config = dict(
    activation='quick_gelu',
    qk_norm=True,
    bias='none',
    lr=0.0119,
)
Each number is 128 + 24 x the weight over its row's rms, rounded and kept within 0 to 255. Layers, rows and columns count from 0. Numbers have three digits each. The size before them is the row's rms in percent of the matrix's.

# down: layer 5 MLP down (transposed), 768x192, rms 0.0916, rows 301-314, columns 0-95
# up: layer 5 MLP up, 768x192, rms 0.184, rows 302-315, columns 0-95
down301 095:096148114154151138141153158149086128105106131168136104136143131123110129131130126144109110157117130122153118117118111123089108154109147176134118161114128142154105076087104160135128141154100130177115118126158127122109143133089152158092116077146160088119109120140165140129167113093151111148
up302 098:124130137120148123166115116090110162138123110166107124109092163184141155092139134104138134149140088099055149110152207151143162138131125136109103135105125113131096128144135089099091124110112114133112143146160124127127140181124157142159142158148117131142169118125114131112150131103128147127
down302 099:106118097131164141122118113119090173117150129127088137077154123116088109119134114129115098126125112176158100173140116133116137133137136148086154129158164142149126143117055130158117143076145109109111125175150126135132132129162131123099166151122091085092125090133122182117122085114129103120
up303 097:164100124125110116152092063158132135098120162107117091176134085105117128114153122134161110107117135092105166119114161147136094112139150126162128135132135086162094122072106121138139143127108126142149096122126107115090119070117087152180107149169099133144111143123129109139122115147170153113
down303 102:152130225093138119121161125125141162131125140078158145139156161162145112152122112107156132133114167149121121159145141125120132076118153171204108134133119143134126094116114150124133110133117133139132125122135179154149155082130120122125118126128126151147141085128163153165119144124134163146
up304 086:119135125134151105148125141142133161131046154107149134137067113103106145128122110126099112120135111142145135133167117133135112096130132156159117144129143126092120132108094155097163104123085114118172075095092134106160135089152147082128120133109129121121150135115139126128146133136141122173
down304 102:138144137150118154101123132142098142131182150128167127110103194138109162082169161132108192136117162135124163128176148113136128094104083149108098118127132135160102124100141133111098100127087093121164111149106114130099149105128090155140099121139085116136127134110121120100133092177121119161
up305 104:148167145129138107124108102151083145180098144094120127124129114115084130125142122161153159148102138085121096111109151113142146113076100147134164124145106148133156142138179133126103118110109121203088067151091140139148138142117135134169144155148123133118103093145107123117128121114148100167
down305 096:129130140156124093090096146157107125123146146102127144145126150150153117150117131122124148159119121082106137086136136150128152098088126140128108140110151118112131124146137121120173079071119119113113119153137083132121125170178166127135127144102096088140096137092098122129143146125131099131
up306 106:120153097153183148133139177135129155100140103135129154148113088112136105107150127140109113090116120154116161142157143159128107128107099125129144147158132134162130149149108128176114162128107150153125107131108162094097106144159107159150117084109146153169124146105123046132136123128124138128
down306 108:133126113137137097152104138091179082132136115178111126121086140107136094084145104153098146157141160128145138077126139130157150135114119111154121137142153097164126117121129136137136132144125148119143138150141128200073160111126115111120156159132115108149149106108138117154130098167149117107
up307 103:125112129132102151132117091141122176110154113125136128132148121140120174129144144119156120082178082134102124157106110113121094159168089110095102090122121105105091086151116127131167112172094095126144107113142113113127131115131148152135145151091150144131099141094108153162125143157123114124
down307 108:112126164137157099146120119133117160127126106147133092136165077104147124116116105134153180119126077176107107117108102089120089108113160123151122107128088066146155122099132118165158136103133132119117090144130112150130118117097079153148160095109112104149101132113099121163155146137116138143
up308 111:105113136138124118133115123120126118135122150173151161163138098132109076141141117133130152148105134146175132156160133154122137124133113130085114112156105141158151145130121099113135143112132126147127083117135138117154112152094134155142084107113092144105128108136153165122119139151071113137
down308 099:110082144124137120117127147145159138134156133108148126141165100134125140148121147121139130109133100187157139147123084091151089128125163143144117143151118119132122120126130168136096127129095134123113148117108097111116176140134132128141138147157156146112138096136122179113141119143144111133
up309 091:111136134153112101132159133148140133150127138129086115132125129094131145161165124136094132118132112112090119122123145141112101114106080103153103102146135138073161086102093103160144129156147140066089095116101133125155069137134167148131121151089145109130130109101141130098059115094178122113
down309 089:138111117146082118154105100138100123133130118146190094118096122108112144131112143166134116189093123130132152146150123142149145128135143119122160172154129162135096137138121144124139099105088080185143110148132088167112157108104143086107135113116146157124089116140123109098175164155106167118
up310 104:145109110174116157125120137102080135144124151100092158088094126148104129107102097156135103107082083111137086152120118127137116156104095118134101121143106085148158128097115116131148150113156153098121148122172123129098129076157117053109111106100147120138103109129130140122128084154171127133
down310 101:152126104136121126078122115169132103100161150119189127141143166106120122099139182141153117100066150071149111141161166109129169155129132111140132116095148111146101152101152104078163131117162145162175105135130156102098125136133131129080133089082133164136110151161129145130126153165130138133
up311 106:130134142157114121144164134117129124182098161117113092126169118115118139131104148137095142080153135100157121111167162157098123083172130138097137104085139130113121133090114194111120108101137097106154177138129116103112115138128125114112137121122133152125092159107097133178105105159148155155
down311 113:123134143118109120112123120176148120120143156135092131137123154139161135130139073099147093109094122073148147115139119091108139130076130147122111118106163133159141131152116127122175158111160168066137134101130124126131137065097171125133137134146129131109099092130149154104129126139109103159
up312 103:110122122124113133111106080127125138126102127107126118082167150124118169138114115065125108087117089114119124157114104153137129129176081104167122110159096139095126080129144120119122107160138138174086147118125160133163093067158101047107133161149119126154141118110130093151148109153092136138
down312 104:111124099113143101125114093122139112130124125138146125139136108138087124145092129130109170172138134148094099092115137090144092152126161108141151133118130068170155122075130114103118124190153146120109143136133114118132167101166118095139118141076112123144088116129165138138129111139121180103
up313 102:125098138154124096093157140131143089164071122098141141113142103128091129118110145107143147128159128121180126137121165182134109166101108139127132073142104111123148091124119120146122120123134176132126177142140128079161117123139191126134161140130101104227118140116144128108126107128143156137
down313 111:117148157160099144078153129124151102130114158133125094116106144137106122116100084153138164111132124141178153116089115125125091126099137134107123117113101099151104158145100170164100161138134111122097117117087141113093145134087117187130163144178142127120121104088118068110136108114148144151
up314 115:091131141093123146137073160159110139136170134141134130117117107133172145105158100142114170185115135129101103133112104136100114081127124140150156126136125112092139094166130122120134124150153140114113146149123118120127120160135143137125116124108135157118116104101128139108145112141119085134
down314 106:090151160091096156166120127128131142103147160145119097133111096114086132123077115170135118149152087085137145119142133116087085150089113144176162122151128105096140086147157098102145162146105136085109147126091086168095132093140135133122104116104142132099123102131141170123119124098117157117
up315 103:138168093142135129139159132139130128125183092103091171121125172110135111093168109097096158111129142105134083162126127072171080115155145159128155136147113112146139087093139085158138133103133178099123121103174113134093168123115116151146125062145137159135101113169129148131146107109159117154